config.yaml
n_layer: 16
d_model: 64
n_head: 2
n_kv_head: 2
head_dim: 32
d_mlp: 256
vocab_size: 689
activation: "gelu"
norm: "layernorm"
norm_place: "pre"
norm_eps: 1e-05
positions: "rope"
rope_base: 10000.0
rope_fraction: 0.25
qk_norm: false
attn_scale: 0.177
bias: "qkv"
tie_embeddings: true
parallel_block: true
init: "normal"
init_std_qkv: 0.0187
init_std_o: 0.0
init_std_up: 0.0187
init_std_down: 0.0
optimizer: "muon_variant"
lr: 0.00807
lr_mult_o: 4.0
beta1: 0.93
lr_head: 0.00791
grad_clip: 1.0
warmup_steps: 200
schedule: "cos"
final_lr_fraction: 0.1
batch_tokens: 16384
seq_len: 1024
doc_mask: false
train_tokens: 85460000
steps: 5217
dataset: "wikipedia_en"
Each number is 500 + 50 x the weight over its row's rms, rounded and kept within 0 to 999. Layers, rows and columns count from 0. Numbers have three digits each. The size before them is the row's rms in percent of the matrix's.

# layer 12 MLP down, 64x256, rms 0.0446, rows 0-63, columns 192-223
106:514454403517439591492429494451514494543466612456511499531409516595514419459611613519468599514591
111:460507445539569561569430425550404502470425547547521475578494518405543452554554546585435537508516
090:557582439556543506549461387554588477542515428533416574515450419510454498541437506506583538454485
107:527489522602397462518481543534448467480501443494524485442481555566497474442480564497493377638628
107:456543522458443524646469509490510449588569414498399598555527499577490581451360537491537539541482
103:550455495460411433496503499516548478402484550495436527460531502472532421480475459524448429436452
094:597545521526560596567488608505491576495538450575529471528451440577567556483566466379511502461461
100:637462474472504540492439449352489460470507423453481536426464487467520553515449478587522515487511
113:528454568489551505518436475510519494459518475516509471446513465588484439398485396513499531517563
087:449474368499579469576476583449559405422615467567477545494405500513553425555501489540457476465501
105:481451536509474481508584584475491472492480470515546502524571439392510518528453493458450512524545
103:460530428459508501489533561531563495507518477609481536479429506541520516470503602470463534519552
097:417447507537451506338447601494514492464461538471541511472554568531494544531461523528476587490463
112:532498477494504506504479443497471494551479532486480506521562496502473426494591487524535521463409
090:412476443544484432459501572556430414574513463537559466494459518457456403471511440554529474519451
109:400465565474413454453475547380492468443545537514516443468494525564568620563476525523512495454534
095:389431456403496454445475469504468471539447518509450449521493515454499441535485429421475456540505
101:525510542529484555493487519513555459539443505545472514488517469572466509532578477526503442503504
088:598539478501562587555461437557490516546544431463504500506482489572513565525500484480542578391500
099:559533499461434520514501548464496514471566445465554505431548557493501496485437460485482544443534
106:522493517474485550556465466479451527537565499385541508530432468557536535519438483556501512486449
097:497627486471558512519496484445502539500425473423529449450531477533452454533529507452534520541579
092:523474398559579401437528471531494527625463512447487446462557528516462428489541430417523569461479
106:465536571512511477471509412433497495502508476482490533524521426447573407510544516465498555500473
102:444506459481521537536374487481461394579606585478475532495405504533486516525518574539569488549505
108:454407499449619449475610450553572552456505515423525508496514512421550490471497480501500542585575
104:609481483488509507505540496533473527576565501540538600484471590533535506461541456601554483577423
101:500532501566513527447487514509480495535459493462515583491494541527517562512614521601498532521400
095:558445532538566494427573461530530504482518559585548449518489525400413419501508463432455382485486
096:565477568566545479480553517466509592487478479479583433522565447565475560548461484566444485495599
097:522443576564400534470586537540512492425522567448421497553551554522493476535493455505437458439457
100:457552528507529464467530484399561498427513536506494400499500538448398474494481506473529461525520
099:454518498534494529546546460511501508521532516458517648474516557434607552459557490421495531485546
103:550540545475383464566455568600435487556497444494461494488516484519430458447447477372512430437423
108:476437561438496542603525551447531510473488540524449475433468423483439532501563499539441482627494
088:497428425475525498480466539516504454479510485449407444599487607510464540535349582493536463523535
098:517542431543472480521486429559481466482416590412501466519491564452585506460552491532451453443372
102:550492497468524538451553529422600521489440465546547413555447484460463520474457541402542515534459
110:508537550596477422469591504532629579505512524509482518471474525522463490554470473501522586507480
104:476490484487397523414517466501449532542522536457469513538492417555464464480480547437459608528474
093:620529512502523511548444561478473416514498569498524433528510438546397508471453491485537566542466
090:485573517440558568587476603542456482503549506534513455543488495633437490495489492483523448492533
082:476552555429556501479530431589573570463356527503507450472502612531488606518507481566506471469488
095:453528551416496531627629460505476603576447503507520445442605532490506460498504478524461547576430
105:448482470383423479530511446454442399492529506514451433578455516532530510438452508535581341462563
107:476522473424522395447508482517515540541510530455536575543550434496520569493462509565557464450481
095:541452528607490413402507580485527473501497566525628477553431473465443506598541539382443484499425
101:425558531494474510515524549482508500498514467538503491412513538469607542459550532509499561452574
099:576512440458463441526504520451469510516479505532518490543558541405578559514537534501552451480483
105:588462540447609572493546399501424514468485413496552604457539533469472546484508528557566472578519
108:482428528485497519410440427525480473510495472400503467546554457482353481513533534476417420492493
101:534447588457458525480497510568547477430447506451537468493584445462490465542529411495489479552542
099:561547456538534617472546535470542554533537525569528508436452469536577499514426541425490499522446
094:443534553390543473551509551483555491500467587501406595500482490398580561410454455527447525456552
097:489432527566537411488440451516542462449497436523416590511453498459416421415500477542520399415396
103:475514451587512527468439483443533502521498414440482510498494385487486485578543566484496450435561
096:406552508550472383453588567498517557419524543544513521512528590511551573525546452530485482521490
097:515437426549524495540523506453479514500471472537415413505549474437526437540538432525508514497571
111:387556491437428490447537467466427512452509459509635551417522480498400476532502457531456518579523
093:569489488546507515425465535500503582513483465527481551504529501467487500462494481467568539471471
101:442469500557525529488506537548478506527544534475465440479471537546568564478523570541481543465615
096:530569591498467479593536457528501421456536461583470497512538474530548486465444497456465547528524
089:458542496565551491549444415599489592546492453580548465562474574445544512537514652487493513457507
094:479553482511459513502426490578396559437385549572467503492404409409501527451491433457568494421413